config.toml
n_layer = 14
n_head = 4
head_dim = 32
d_mlp = 320
norm = "rmsnorm"
rope_base = 10000.0
parallel_block = false
init_std_down = 0.0
lr = 0.00729
batch_tokens = [8192, 16384, 32768]
seq_len = 512
doc_mask = true
dataset = "wikipedia_en"
Each number is 500 + 50 x the weight over its row's rms, rounded and kept within 0 to 999. Layers, rows and columns count from 0. Numbers have three digits each. The size before them is the row's rms in percent of the matrix's.

# layer 2 attention value, 128x128, rms 0.0633, rows 43-127, columns 0-31
129:495500500442501432492507493438529510539452535378459670433482506474517613463457486397496544407487
124:536457506502508437428536523484528450560583497405478433538536523537528601567572448461517442501524
118:489517479525505538473503521569410459496495446598523513653493507469529482532541409427481533505518
118:521559576510448492485532484490573514547553558516533498500456359436517544503518529497528510512459
117:527576652534507475535434524562558457466504524484491563550482503496447495532455449415500527420512
124:521538482508503471534449556455469465498493565549466429416479438411538507525427561426461446566451
122:546477529415538370584449453583529530550500485521429481524524435414512486494502568500501437533561
120:542430496436444537517541509476511492530474544533524522593422440562495629625495430530529453436454
123:488420529609477500394503532514495380540500490553500565526444505476459501557402499501508494556476
132:556532568510550490477436540462465523495543454455442480498465528530502511504459461577536500465422
132:549504507484486482546584578556575565469492527497592593505501595531526391517511554522538520357425
122:507454612495552482562553432434555450480455519527352532484516422545622497552454473479554483507587
121:562480526480507555592483459486454556593500555499465545499517448507442447522537621528551476474518
120:456521496428392524511423515492428463496448502401465484447544447504484556552561575589480418491493
121:458502562565615518544562497499479492597595549552467564613464562543507464543537365581437490585449
111:454512500549469457425454467597411546480493505591459541424466557559444469452505518479525460420506
130:525555525492470507539582511485430583436518521435452447482495503421484561567445528492456490478538
113:531512541455432478569436405509377479514512524488498626570464481492494478496515472468525487484646
122:571508517472443423519471570502504469439529494467472500505495454475396493503322468435594421532536
116:446539506455501523505438500420503442487509544528547443463593500522491531485428495558583414430409
124:537531499473492483576583570501637506449506434480518498487561464466458531503509490586443427475473
072:428534528448546432505547513485496480551521522464469404486484449465472509533429394527554496447526
083:513460480513426543427604499554537532561537493418489467464491521489460498476493472491514531514516
079:492448420416433486403462509528507540533462467496528574561474505549448485548556383462538509487497
074:469427555480547561484534461495552546464464505510534519539540446494468558482541508449519568523553
091:502514406404528582509441465486485523429563460544505564467554408546446546402472520493513467464559
090:539474476515569410514496419537569429504559456526539492583455554497539592508539492547445453521419
070:396454460381506568467585418510502469530551494500496446497482484487524559512459519605513494502483
080:510443512462501375507567479486471571502381535505447476533581527515528453456518580496469417484502
072:467508575537595529559508519528430433457523603621613560592519487478595509466576591347469443533487
089:607439465580558458524559455564541534530539442616444508503506493525513542497467498507372469476526
079:513531530447555468544478603522517559494598388491481501485527528438548491508565530522548596528588
085:550523471618475494512512509467498514500520487607452495486429520498442537533436473437395476527468
087:516480506400492539510414432345441487433550568559506527457530475478616479437434582438497505496417
090:458531499503493559482522457485444545449521533473545559490566496476500519506524588404535566506497
079:523493597496507432455491421434505432502568441509511477533441517442498514518558565456519565531424
085:506561519474562502552397495568485490493481523554422513442526522481482490513492469516480563519531
088:462466411466562462420418550488581546630433381437433476488545490552529525501479456552558553507424
080:527494532622531530542497465468497521481356480401436413525478440467551452550378375486437479452495
088:461465501530467420429512338545483549514434376478496463585459562508513446592603476475434423535485
089:535460537428521578526529438457527578543469498511486495506586491536574444533520564534543491485526
074:477556494539542619472490589480434451501570448531580483391527533573498546516451541445497439518448
075:484563479519539534439469416480427484542516497517410416478477620498465574413430489513522590505509
082:480501477398480524519421455509404601471526560542495504512517456444509485484497489479569471457538
085:515425502423454529443516535558429593550425536436552530553441464515374414452500531495467378435433
083:482537418653486490562486456484492420496486498513494439389412501482586553492545455511521487484453
075:537461465502528513582478501560558476457539521542447490546499532417634542585454473486458532555565
078:462484642532495528531576501555426553474538485412512510454422519442383483549477423552609518378488
081:445492591442495405559549511552519502602461459480462513522623516437589535502508564484557477535531
078:517445566569489500497452509457435544559448494572516502469535504545451430472537456575490440589471
080:520476601460410494407524396462490484405515533512531502541595526484574499409560544412541468495463
081:530458521518502514538453453529543470560445550485533488471455442427368483579499521495492508559499
076:477574540429558452506455503464535552532414435487477491592475478464533542494468519557498448451454
103:523457497537484514459438529466523443568441589577602593510421479466468507460499564510457484488506
112:511490501491508520500520512516461512492545561457487463458387470406527496513467441518472475497524
103:462564488498461502483579478591522625478545447455482609490547569495539546476564562493499472456536
104:455477521455511554552471467572538499489555559553517493435482513459612501528474452483494513507571
100:550560486509429511485474577410543538503538564519460548480646496507545529494582522498469425518514
097:551476526518514479465449543492493524508487406431393506469555444481551495549445457479392416492405
106:515460606491467450552582460486475406491518403378486404475470502432385484523477453513563412453431
113:466473446500383448539421481526521491463524545472527380430540516437527482507556547518591545452546
112:474442430553517469525503533486537472425557428475438564567557510526493552470513460410443528415570
110:512461452460472497563546507450554533468457609504450520565561502524461461567530415507428559609423
097:485493480476446600489459443465513391407410547471592577475600505485524419556503454477485514546453
109:509591419479554562475459545507513598496519542504499535477515577573461524520421486450468586545558
107:463562553525468493491564471551489520502482461437409458518552481456426455562578426508505432525464
094:458513550587553519509539505492574548534482559520461424387479515439413474427487506529537476523544
092:551451475483495476489507516545522384600536440485589494474527449549436501481558482533415448392553
097:402588509480546379552554546464464549538563592497485495481520493476534511590447505504514563484537
111:533506506542484490434464535404563463408549538571534520555511525477511447503487462440438541480540
104:488476554542564494531590559578522513482498390444494501479533511415499515477531597569455409572438
105:500515464508428454489458450491493611522575504543504453579481514500518444474513550440465474535463
111:403613540491411519456474569480577453439569537506544571538443505521477534542464523495476584478417
095:439489457517455450553436525513498438516459510542397536471482553469390485503468555568463420522464
100:452663467486560548440487482429532560457444526456453521536513510417479576513476472482428486561575
107:492563445478497442636493529404431498548419492484488454466489453452428490606455464427535508535515
088:517480550545587566487510601558417476602493514460449480584602559540502544569496495480515466521491
105:571469497574565478580465453472529567512477520537507542473492472519513469472565455517523494493520
108:452509492520468453552454561508409562554485601449517460505505369468497595545472443450544554487512
100:554493519443483456486506515474516508549554551482491477513356432491467451546500507478503429489523
100:517550546535468454609504428490486505499446475486446397492457470522496530442455537501542413561532
094:609548581505493468489481474582495457541579494492486466489472486474537451486538421541528536568478
095:433513521525411504472472528439516506484548493521475462536508491590477515541501604462496480440431
103:464577523490499464446467509570516505477519551570464501526490493526549539496389538501506570559540
108:538466522432503511547472414556491549482468567529484453514535571506429388429535519559526348533454
# layer 2 attention output (transposed), 128x128, rms 0.0553, rows 43-127, columns 0-31
142:522405545555451546596508493525462444507590519524593470524523494591548512478563486565493380521505
132:497521412450444573553508342442503487445529491543487551484534488509500609521506578443445460431447
128:515471533570467407502577460486538568476474475482452545510424612567456429465451513485606497552524
129:473514483544509525540546554426502450481463463442612460520505508498547528471554487583442522571555
125:419494481492477483451412497494448520606490556488591433461472476476506529505572464523449485626495
125:462560580428465523536534484523517532534550438538505560391527576487587501431517484449400612539579
120:424528489542516641561601452448587466441469562499512536456493535628540515499477429531465511485501
131:528524415507406534495523482446500539456487541565519606548466529423500464534570592452430502511474
130:494529416476530543444505461542524609483562520418500489504513553493574472433586562428505489501530
139:412469520500493472540517478568580436505466509572540434522510457510536488443446537534480478531484
136:432499480493466535457524522431532525544481492585447488503498448409539446507506418456504555531461
127:484563421489515585658436546497502523544499579452504527544459556551509605447437456597460487576491
135:489490523553421526548497540479449442548526553494523436490453541493542499548460468524488538513469
129:543515408580554534482454512597582515528485438601563496444521549548474433496493420484450516496455
126:486528448427535502486511514510514619527455471488509567444487453547513420512444575484534482488580
125:460461397404539524524539435530552481534548459504553446554530481450507472473504443510534454466504
145:455468493498461554561497517490457390531495541566449442569405455638522471445548444499491532474568
126:504595508580459552575511551511524528453490541480503426528556461543541455539534456487504493497528
133:497558516481494581518582458504414545583481454560519504455489430518568538453558445494531431550510
125:550529524436530401608620413473456535501556521515514496593555483461459424439522426439407481466514
130:457537513555556460407513458487416441558536448516496563541477555529508517439516567460472569540474
068:581471476474343505536534537531555574428525504491535498565474587527423527495573568584414456518464
097:507553543528513452473391440371503477474448482473478564463451436476505568473408394524533516520382
081:489495606533527474492480436431455477440558519495452517479538548559530438569403483383555547456507
070:463500494465456445475468575559507508494564448474440474564540512485512462474554588432409460460551
093:431512502470522425539500511482530505525397468405463450526462535475578390572524493461546521504530
088:456492465513485565501469564505558481504460592520436556443515471626576484439471540489465533503527
066:583424551555483367484510542541519558431491427413527522565561590419483533466469554488451464495521
071:539533457406473474591451515522460477434554551369453597543534589407444506512495476504508530452531
067:481504456412534553413471536565606524498431412492447487467472440476531547476543520549478475408509
085:511523550372472478508425509459452500452563511442486498480566434416443419566479554432580512468521
072:464565582431450498414477507512533535505428560482489500465410464477456558490467536486486501486442
083:470524495476482425564501446540479493489557493520547544550604553504487506544570524552534457530519
088:503526485524500441567590497611486431553499490497600476550529487464458523583627551482480393562548
091:423497669449424561466496596513513560549508411479416419513477433452472470557459495513407457364495
074:591437392544557523507524540519488461576466505472487606451531447522525529482464381514489528492460
081:445512448579451496563561527516522452545568567441528463536503533470517505568462519524561444470503
087:483477580504430457552615528511441498477571555452512586471500485499508443442598492466479453553476
080:528525426472415414483421494515492466536614491555541508438497474481440445431595516524578452558560
082:607408573498439529498514469536481527516603562466522464456559462514469521443446443474491481391548
093:473488615439500439487452480450370547472434533476459485443513544435346481553521463573529511530446
067:480472477552649496547499507559502434363508510584502494562472510532516447490498552527471644449517
078:508460498480483562480493478514470479498403432484617558484490550580574413481468477445489443483518
072:505493469587502484433550477477556535591400426555537468527465476540553527460511469503483546468401
085:465508549490483479484421451428517587440437397467459510581605520467512559553461571526539544519520
085:414486487466478504517564505526449547548514455523628474520533572518441407477461547517561457514554
080:533524545425534556482452555553490532458578484524460507433505551510465478409424569535456487468498
077:500434527477438481525494608425532606516487505523509427576536615519517644424463526494490528460470
075:524441483528482504503476510494478555418575496472443562498506528402447509533481486494482418491487
077:403501567548461500503519478521568505485494525537498553647543520433469544569443551499517528477479
072:545399483507563504400470573521547509485547474443484557497430433579466571556517457567399517493504
077:514480449448476503600512552501464453467476518435420603529528523471600554478522464523521478545557
077:511466490455529523484501432430428557503516543503442499420561481496444479558467524507560496500537
093:558546449437543518517533490491464458543520531496425503539475459551462497449542471505401512543444
106:502573519590508448572429477538492457482550534482482501546530548453541541443563431521642542509486
101:539484416493504430613483497476485558543434530563505535550462454522466544449452568432506521510481
107:543502592572509434531517474558434442468418477506605544568429395617467500440485537494580538527458
098:504535498362534439519485442467456520527447415513453489478381454502528458471486602454578501444532
092:445436547494419486456521523430634607429445475546528488478492538510492500478519543416520535471553
102:471476564449523492556423448504486535447463500527464547470504491500460567588443562526561544522608
099:544428465486524593543487502524541503419504584499493517357451459509450526592518544452487510516510
105:542478548426491443492489526518499553471360511481475463436511442457481511478455497542514454456435
102:526481488553631603423548521494531494549486473567475474462519447535551583460442471505460443517539
091:562525568528381462428558501514468586490595530493416431567416417557542547490538544460462435449487
096:457424458548518426530511488533434506486503520622507405505460524494476507447528504517524430451488
101:457555563611532486553508480447536467518551502556546526503412448491583564466490527550594557516612
090:523527557556554486437369607493504520498476418583495482546456535507461523467511574557508498445537
093:476502457531419446568485458523477471453476585440465538454428547435479547521491557497496428502542
089:453399508524532593561532494550533515396519453479424498459450633452492450511498486545479530542535
099:431535538489484497594538567481480469607522488519492545522474465542476404519448514493576424571478
100:509531545490540575548478519427565514632488508504514551509367548605422521460495471493538524488469
098:579445463483454494549481563446478525524439484564555557471437452545533554472546476607466465588505
102:548500388465471447490514395427521548516537526459505471531590542431477511448547527516549451567565
091:529544511425508473482461574562432534468467490501533585561525557427528502555508518510464517535597
093:574485448555491461492431478443586494461597445597498532544520525508427500551520556494535501447413
096:461475601502528570337512495510504529498535506599536489548512421526487424483537414546489498492470
093:504529496414523385492445457533583496485432458539458479498505466517516507481500574444461533540550
098:501423522542524485488515470433482507425538508508559517491442448567557513584443509534453421427469
095:520375545458493426468470442516489517522463568456469605466479449490508407523447560462489466492456
097:400541504462491553456485484517423481524514456492556554556510590553496522445442459528453571542471
105:504445463566568561493469579480544545535636504500462531498506463498593462635495531517566569520502
097:439466431436501542582537535394482450507484529455525451513560510502521561519369441507445391445558
089:486517513490580494542496481491440573567461450414537563507457537461512575461487490539511558522481
094:518543519487478453482471572511456522489555472511588502473489514472475482485514473495442456541518
106:465559583492506539416545615540516551549591561434537476486468426418502544535494556474438546470527
# layer 2 attention query, 128x128, rms 0.0991, rows 64-127, columns 0-31
097:389453475516433579518577493505472544557579464443484533476552391524514421522466471563489496499410
074:500572510525546413431433482548526547475549570483510487523458523484479565564516532496531537500444
100:452436506467473526426567449482454491481588517483509416512420473443527505480508491501483511477580
085:567521526612487506513496469466558569421572492499521464575500506541440437564549486395584431477520
071:435562561564507516495422469492489522380530539424581510501527546476563470383493463505454448519421
102:577507441447540527529456558490530513501444606458467507522531545550513482546500448504454471491562
083:545564530441572532534537547509469554487528508514449495457559410535528489560528555417537574463517
099:358448577491453546401597403553504580515494517494510504476472453419440547461548531452495543459520
097:401557530401453539495508584570498525527479570417489553522444537506385511544472606594544577485450
078:470488520529485485430432524512527537473585474540506539521435496504582495617404610524405546434388
093:529574464483516523456537437549451530567551516553494475538549570546498506509650519569575541607621
111:476524504444544557546548526453538501521574528432494538452466459599390485481504437522529561561523
092:412528499528429556488519507576516439476558499541537559558574563532532498468471514560474561538416
107:490484471517473438451499503418555506548499466551519514535395493382452550413440498455579474435492
101:548496475504513447417499468464508602488519610514473468548467456484508510405601508627610550510488
111:496488512463476463468522489543497429458506450557486471447387497518461550486505465529511478476505
086:434596520537520527462459492419443450515573424464545403450499406504457492524532487519517465528447
117:538515530495490490528545536494493461455343402571512448498498523519563567519455449430466479450448
088:550484469619434500316481400516469516505525467453443539532567502395447409570434536566548480455431
113:599492542528470521399538425488578498382548525472555522546519522452484474469567493523552461503544
113:472514476412512475453440476405467474410491574562482537530494472569512548531414552566420545455529
093:486525463547408478449481462462524462518423456446434495518487507545524524459458550534527533491427
094:471520599504533511490501489562399519451511523538523467543547617474536563557462544502545445443515
096:454504579522478420457380447452443584433456536447445616491442452603548484480475413481459466478520
100:499468516576577570548474566482510499519438492526601543607444523510516481477599538451443430499595
125:563433526522430496500489442493484490439543490529408419505347434482557561459511410498473503426442
102:551405513501467466421528481464501536510491544588494484434478479538543552383526558520431397426555
098:481481477460544516527588519479489456557572438432499538558466559476499519616562524517404397555402
096:402508594444416537404514566470368562450473484464427467465484531457493542538532502512578452487519
092:534493545592339442485476495517542501434526486557472449445519458404461511574540526536599430501570
096:627392496529523465551446552542450464527486567463543451523519614494521468592519443446410503537564
096:530562418545520518551513438469408424536502627528534505541547508527544527572473528449399528485427
102:566544549621603471486483486446442470564547458482434456469482509511523523501499480505503599531539
075:424551557463545456480467612544493546443461484518564546520564503495521445556490572497446409518473
102:499620505608509466516464554513504394507470415449410454492551516426601537511535485539439537494545
084:506416544504442542431447534599441590465504581493610561495613535533480422529503515456492480424449
097:481564534587519530431472564423505541456565480476415525561478456484518569566518493470382497457472
100:568472538548456518418511501471504596545619526503547506477536457543504429455538518504569519503541
096:479546563542495530483504507462550512486481505560478453557482514481441488508632531441418496519527
104:419496403485409557579510513541518630532479459517554542511462582423383511529484419497429493442475
106:483571492508519562504446392499493414475503518524397511428392497493574506449495540456472559490477
091:478532460493432479458588526491442518532477574548525560557467574457522575448457465502450478469517
102:492467476368526488534563482536408547521598527587564473478468484468461595464539490579558511487485
095:498554497562539510462464480431480461486514513565468367505565503526468540505520462511578500543536
117:508462600553484473461566429483488486455539485627426428453508473525439586360442472492497510470530
093:399530525525519489424398474358491497524453419562497536553496530494481556532464442510383490559408
119:465520527516491598481588438528460478411500487487576498569445422550429551527487484526500520530483
119:454541498531556537481456512503528483580355554459486550455492512536607552545507518544544492547555
098:413501503564520563439512519512488467509489508405486483440438377506598552643459515450408540435584
138:549464441623415528501598385532547497572541518433545543532453442524498424489467489501424451516523
116:457458577409507526585539489616560535602591491492493530535598462568399401494500469468526447480478
107:452515593457555509563396608462558521446604474518564461497494571482425496542398545462527509544496
117:486402480562455511535452477444494572502638587474462491558564518416462524487540587501462491465511
109:448593488527545502484486493405453572434536484466531531581476452518525384490544493483488501590437
115:425497575445579544444517582514406628559476547478508532406426461497505596434546515554470493506573
112:483626552476540422547519557486494418543517455520504543450529488547495519508452501500532594539539
113:399437482519572457501468511527474516557588515463537535509587594641508434461483476492497478530550
133:487548569398564528519475495464540558532524548428485534506499442466524530495638540444463550486524
119:448569442506519520450516539542514440563540490482470494598532479454491449593509585470529482496452
113:511436478525530485529440450527486575439502493504498524470606453475572545627476462479589510424624
110:492501457528428537459542517563534438557439503528529462545528507523533507454566502556604487543506
117:613433490579500357524429540428463568435481446539503506482502570481494569453507466593523448411484
114:474476494520553473440491459443515580533468452570508475414394494508519521525407431506604544504517
108:555529521552514511550552462480493561447509527473499593539453458472535528439584478484487402544521
# layer 2 attention key, 128x128, rms 0.102, rows 64-127, columns 0-31
076:480422494532485503494516504455514530475452442565526436577536499557350485564450585510493439472475
086:457532542516464551446583524430586451558482462461422411532585472514575493484486568479640468512431
085:502552454538594524442448529488464476474506490423486526468528489558584404546508492407487453533526
080:525479524444461447504492457516484394532508397444553528458532544510523510444438513591500454542492
071:492429526532502479530447516603469510525492477521516522521435428480436583481489526501413520525460
084:484411524488545488521577610520518497507476515489474510449476489525443624412570448560549578511532
073:580474564375558530474510480424550510530464406498505469503588601514542449466547429491538558508505
095:468557544453580488507433491471481428448508547515533451504485518573560509458513522475502441554519
092:481418548561574527487489434456539445507578489439553476563535548467507470502466489421508300511527
072:489583425542431483446526548488452542606530506425514462504525523508444580464478512577493492463530
093:520429447441491438494408429500525582521519397449499474493492517535544546488488470586503450481485
098:460504638472476439508422502568496505440451434603421479499512445525589498512485506391553521470532
097:406466450436580514526467532539491377548533456476524605531486550479534466517555497440478506522496
102:539512560502511487485493592452496495536441460446550479460557544561534546424607446491474576573511
114:548478434515555494437492578438519466504332517445465497423476563574546560545527484499452627564596
097:546467404474489499491465425467468609522416492597502447513533497553477532441530460606607487471492
098:496453496487460562580503432397463456455437488567488467479421524536503442449497433483475563458532
106:455488531494553392469512500423543521565357501554443460506466513567533462497520435568472539511491
093:447518472436448464538567552495453458539428430527454630450457537541505525483558498423484471523476
105:569447491522512536449475548379396571409513487547479477391490537506528663446477501497484516485555
107:436553505574464552479501542514518493638464433472472501519534436491517450432494505477546506505440
093:456514597439560454465532550522503579584397358548519469517518471510463467406515420525487507445522
093:488546372437482490478518470504509471553447488488541421532481490516495497508517455599481448488516
099:456562458498555525468473445450576456469544483522452456533494495462530528492490525477457467447463
104:486468526472454504519537468504486484542500582434418499466572380528533501516517454584542563482547
115:491464531502557575496461519378510556447545484555398487519515488442525509473514492540518553496481
102:554562374513464549459448542449490515473470481494486429521558494446412525493486559578554468472526
100:520509387471551571502443505542547560373500490517467539471517350520574508460476530540450635498552
096:569506479619496493571530451475517502461433497460538498567489498533520466490516425536550493481424
097:498511470517435498401493532522507548530558491403550473577474555549430527499555570550586423479498
099:459530566429493374555432479510465423567554479517442489472458463557426366456471524465555401454555
096:481563449416474502561521568618483520538487494491610568541504438497539401507485458548487506539504
093:390528441585483519576463437450459409481487473493499408440516469521400524515486519505434479499537
088:438479534555466522553529432480527449493512487491482442521471535546427540470463407514482482530492
101:428485550498504514529490503494554498501553599489524536478454508582362562537467501490555499508480
083:571549499469676514490477491478568530543538458543533457505454469408480439485382590511577459495621
090:516473513496445414555513478557466459469544497467540490443463523563416426414547418551525474534469
102:481507452522617489518441513516582435416411487453442454474489482342541561521506502515500479506485
091:552484551472517527473458504539455539521394540503489480404467584531374416408557476512432513540456
090:595443486500492463468443527543561509567509388538518561532473460512617460539474569476516480415507
100:515432466597572501468571584435507488537530512471502473505543592646530521432547436534525459604514
092:465518440537502547491467491513461597501448560560444460510530474418528439477557465468434563531518
100:460480463445533429467538544444464494560417547539466474497501512582530515388488321552465420523495
094:492473524478521446455515547475543470471471480497494461429472541571420539545481540519524496481547
120:431524506559525484462488474479368598497376553422466506473563399546534527504499443458585508539476
093:527482566482435407491529511550522529438507496460511403504567574525424477451399479577494568459462
115:458527535462460489528471541480433519453507531514508552551518476482515538472498499411455548441389
114:373544422523451481555523481426447584448464375428526506506407491468531488505493426481522497563483
128:515485465452533444553478460580562536494642535452499510587534523500510472471459575369464561556548
113:447466459539483559491556453567524532555595520473420462484514556404497511483520502504425438586449
118:488507466481518539530483343543502503470489476493513465573441467388490497570587560546423582409524
098:470478567473483476531589497537365490443519473525576616516557527631481503477446460413435503551454
105:465439426482507494519512486496509517481458413523447520475553444479501405563530415499596524425466
118:472509536503444536586461542505511463483452490531497601383581521477597524429467433545541488516542
117:483455508557265517543446439464517550496428471501470553519523515503460493428535495540513426510505
110:578413435410541459535453418482510504518394479551491432478577518567541478542500485514472411499546
119:466512488456448379482520502535530509450421506480588499540589493440418552535479508412494533484567
127:405484547446424546559450518486472450524572472496569449515563529508508454409494443484487462471570
124:477492427469427518487545457481437469457503495517519575495590553495528504483410564502470535582494
113:527423381553511414471597477481575599545436533419479549453466485477441545446494440532534511521477
111:482501482553524560499515527395411535485497453485426505424459526457417589567509548506500447557522
113:538481530419510462507459508493557540499483572484451517484448528537444414473491476497466440521490
111:512471473435497465408483426478511545423501554481431444529478503462501508542464503499493551489527
105:520508534523523483542458464486404603506516568435490505483499511461514357504505477485476494461485
# layer 2 MLP gate, 320x128, rms 0.0999, rows 0-37, columns 0-31
113:549508486503520518454481482486479507575461566544534468483513421513382553433529530435468425501569
091:484546538521495551464439519461565438572512465510551601512513456385548614421549564484435480536445
104:479559396502373437521473435446499398505486461501440522571515332523498541462524495512589522595419
090:438453475535501478415551507614632508433422485443589557552520562477569506490498623484449497481493
095:444489523459618390507480512541522441431437539505494543366449508628397584478473523537478533457476
106:526547503544426549647568477463458482418535568450566468483455487547609518568544489498434494457461
087:439528514483401590541462586479486613497478523550496579475535486516465560550510445511529539491550
099:602488480513441413484456423548538469475462555421566489557493452498468430455516486546459545547496
101:524533476512428390468623504565449549452559462402482571457489562559541580499480476442498564490495
102:417541543497495445467476495470478467446539499467566607473451514414543606516458470482509460384462
101:392598451456530468550495518489511482461600504506518465412521482577402565460426444505503496541471
097:444511481487529466531482484474531532575433468512501557420564535522483501543402540425574573478476
093:497458479477433534557617514517461464490546488479488440506489487551428501570536538466411491510414
094:540535529380623525403483486555526560509407447535538558485451513502515552463481516406492552405582
103:455557500486456452467512532478462456483451526420554535412508509487513553530593520493490422499458
111:490524457496407482535456522626452603503462469398480491522398482515519586531522548508450483523538
101:533475418558533449545508525574566451462510490518452527563488527538388516499451440513572428563491
105:514517474514438452515555561506575470503469589481557533549492530536582505476468447605569479506417
094:518497518498527502533541476501518460437538500435476630446508547542493566624511549563449524488446
090:344503530547477516417409498490511574569473563475456531470453458523524477527454457535545516514495
100:482530656533477505496520502471477437505486571495593424587530524560463500486490466564488565443497
110:468549517532439517583423554400362541502424494483524402532393509468468523526481524532539488495486
101:363545528550470466485505490460495460459658445513574484529450660386469455513576468436502469502505
097:501511453361584499503619484585498569539516435473386516536524466568552532499490544472542585591521
092:417440374499500540473449539386509512470497449463611515482479538449511510445481593488572557442484
097:567495499445486477441582504501471540535442483468464546516510554483471450505621385388531529471482
104:548550508522524484463493506564477372528459458473428521476439482552467454537507446461513466495504
100:538543496526495638506486550500512495468571504562434504487540544613474540458440545556517470413457
103:447538528529503572449539532529546546508501509440501477591571564477489532461493468501474532518514
103:529592572425386448493502486584532558512440481624450511493570444541516528551543492440482537499456
096:520534456516540568474476468494554506463472486493433587517532487434411529546515377547544510496521
111:500483510523401527553532609513530377457473562472459464370529476585573535536431484475502501504545
102:473402476576516488533533406573520512532506512556545524489494499368541430495586517503405596468512
094:502513546528442528473517554520493512464519551515503540531626548569507556499581472537396357487606
095:571471570504431502511520515522430515496498495411414534492515478488566497522501526497505506462505
104:470544624504482473443531491463495397546569388548553528519461478492448530434459406475444508464448
108:427470520476450510552490427435571501458466520519506541506359470514522565578483544494570443443416
093:509516531460477579526564534486511576546531427519506532452494511507510534415517484545488492486498
# layer 2 MLP up, 320x128, rms 0.0981, rows 0-37, columns 0-31
104:527551477484498492527500463476474506472526440513554471462459471462474577501560560427470392528551
086:509493422477431525525535493469497492457560578462370435477528545570540432466470427530485530450514
099:509532483475481534470510406427489459535488478467590520513561389511491538621469536424437523491532
097:432424446520525435514467489496451503530471436455552538442502570441496500526548459456511446497495
100:526484509499455467442534393475473430578577485496529416679512565506456481525534440549479466534493
100:587451522524498517580559565438419541485535489442493376438549482504542492496574500479492496454457
091:524539503588606460481402496602473468560472482460467539507354530496557462493418563450468492550443
104:417513473426527512521483468456398573485580594516501473487457597580544493464494512545522424530565
097:577507568520560540520497487508598493515463533483525443506504554517454480462495411517429484532556
101:401487480480417491556492481429535467457443527486470499500504581414489451495452483494508438451481
094:608524528452452552432471534507543554537552423587509467478528487424580469480441503506507551467522
098:448460516536526422489565476540467493619492452533535510506508484519558514462521559545473464558496
097:459407464548511452501522405478566578555447539550434517559394460500448433504442539425515475623511
098:470412472549429425389573462533502407439484520495460472450536446535512460432466549536497502502508
101:460578513464503443412421508510492540550519481541503547538498515612581421480403487464581570567536
112:508448453501549529529462452530605444458390503493458455454560473512501512495516530475491464527475
101:594559546436489506516543482514505543413546598494529547455591480485550470485529568413441554466412
101:497450420469443468552469526499522466451462565487590538520470482563537473483502452524569480520484
094:501547550414574524477545453597484475513454431403510487585452519488498599450461436516461516439579
101:623474462486498569629457554583506490457397494538488497490518474584513491497555464512435518530463
098:324494575410501503519549562537419512465502495475516449477524424538431485545473523515484513424430
105:458481471535522537497466585524489542468538452483497569444386473600491507537504485538487503470502
099:492512557500500542487529502596536503473406558511465416506476566538483555466445582464482470540577
099:496524619539514495444482554458487502512416487503563388511447553362470504571538504498462482488545
099:542569605407498471490517530614514541512467513547476534402566443573507549458534490509483489572517
108:420530513594495482529455578534499499466498520540451527483437402567574516517476540547433472521582
102:461383489444462467533569529441550541505409544501522525586632423502552541565531533475474582483490
097:474512469577463596516496598478510488546477496546478495465503543426456401459555513556569572582400
096:446510517530507549507441550498526434480496624457462442502531507562504571421425533537531536508527
101:455506503443520495497395497548568485466551472564416476467520432477501567527492470470538534420601
098:471507474494540438518497549500466606488446490417420391562480410537568527508471482510535514492474
095:519526448476519553516520418439601528514515379530525570539496410511518441604524497433558480403391
103:539515559486503542543454430489443597561543581511475520506529443483486556563457457493471559458367
096:426473412516496498583526469460551467516435523380476502552426500470424505508552496539511528508441
096:485502576525481592516497441452457474474519547498450471500502462540605579415514539551485435416496
102:561494481535509536504470556590514537523479497571428568492489468598595405463529508439501491568583
108:573489501536561605578465578548486495504503497509541546487449480477511443515562487528467585516536
087:564478518429472516367480458543448470482455472575521544485486447471595470440567465494475446560531
# layer 2 MLP down (transposed), 320x128, rms 0.0345, rows 0-36, columns 0-31
101:525442565505488412500481546524424360517491534567540544531518591535478562562446544430551431518477
091:559534539497513510651462551407460537493476524532382509492479393553516529518468408523561555322553
100:478535389518476471516512476479542420503536515566484495517444540540534479498535526497489450581431
097:502402493542457465575454592586428551553423500559492480489528606440462532536511507489603567462592
103:439601569503496439503539559464473505458486515450543498377511472457503484464487569444601483471428
098:482531534610449575400525463414527453475394530487505621530539483473496454460437509514479518470539
093:569478481511552581512501482551398403587503510479490481516516565550488463512432600468635520507483
102:587404475508526529529449467541505480585449509519536510557468499549527471460545456488510488482458
098:518511601537585614529468485559588455479436514538454520523470551501527529438502537566547476526449
096:528484501485451529431465469568525551494540496523542467593506487456538548429575514478466506481515
096:436486496544470551523490540484481557552551469528502460449575482496660381501471442532532466446522
101:499486463510511478413510451494570515572644509548612553481541465577544631486570495494512566493507
093:532498480458452523491425454459510463438489426533467438495465532480470532554411534556492444513425
093:442527500460470504514482513510496508466564503444502478527457494614426491410446455481524531611461
101:515445483555609492497621460431416461557467482524498549456455503401554505442459513482424484525479
106:465430558573575477383487491494542548474541455507489446423565547505391478480567575518562513461557
102:474484554465519473536466479506488508524517457531601556479535478414590558543488521574478612423447
103:473517516548523553481515458476423528526465451483455489495445533490516518517510562460522534545528
098:472517522510514594511505411531535514467516478491593469507483520422538492401462442524515446579459
099:595507570425512464544621527498480473514517488559530437404537544489602492403484554473522534594549
098:538452532558477439441555432515540552572511559450493428517482497547503441460511539592486480433462
103:567525541554515552369469509469583524637487444459512499553441509527498493387551454409450479511464
099:528527494499431419512448538512512504509372486611570445473477437542432495509467606497556453427513
098:505508507471514480525523504555507600543473472488386561480507436435490505446535417445501582549447
098:543504525526477475581606556587458518509417496534480586535491464498558529457571420512502482484446
104:617508557499490466465545500529442443463528497482439526522555533437464535462472473478484529389447
105:525504514481453499530489538539368523504535515446530572532369453546577513409509478457537484484529
100:441450534570539448483511626550549556524417589468529508454530498383489443527455479455541514577475
094:447576519564518554548515587515429446470518516485462480484525497629452548502514500517514530446480
100:535461434533555514509569422424511432489506462523476441606485462453502424492434501442494439492555
098:443461520508504402519455515416368508558528534520475525499471468580497504414444578450387555588414
098:437481499488485422572502472568480469470477501475465490533463497528480562490449528383527462531610
100:490594534564522536446514460474536540519402495506427460551506456507526502563452425505432423527516
097:569340470462503451508512529398540427510526512431547529436500552528474513461559407429510501543514
096:459511523580441541525488498484494560533496475513486534509452597496527557532432394554521470392549
099:490422514411487481489487586501517552537458578526514541523478491488506528529488459485456576451539
106:462521502500587429523459476482501460400481512438450507463485454495556496615531446517528506576472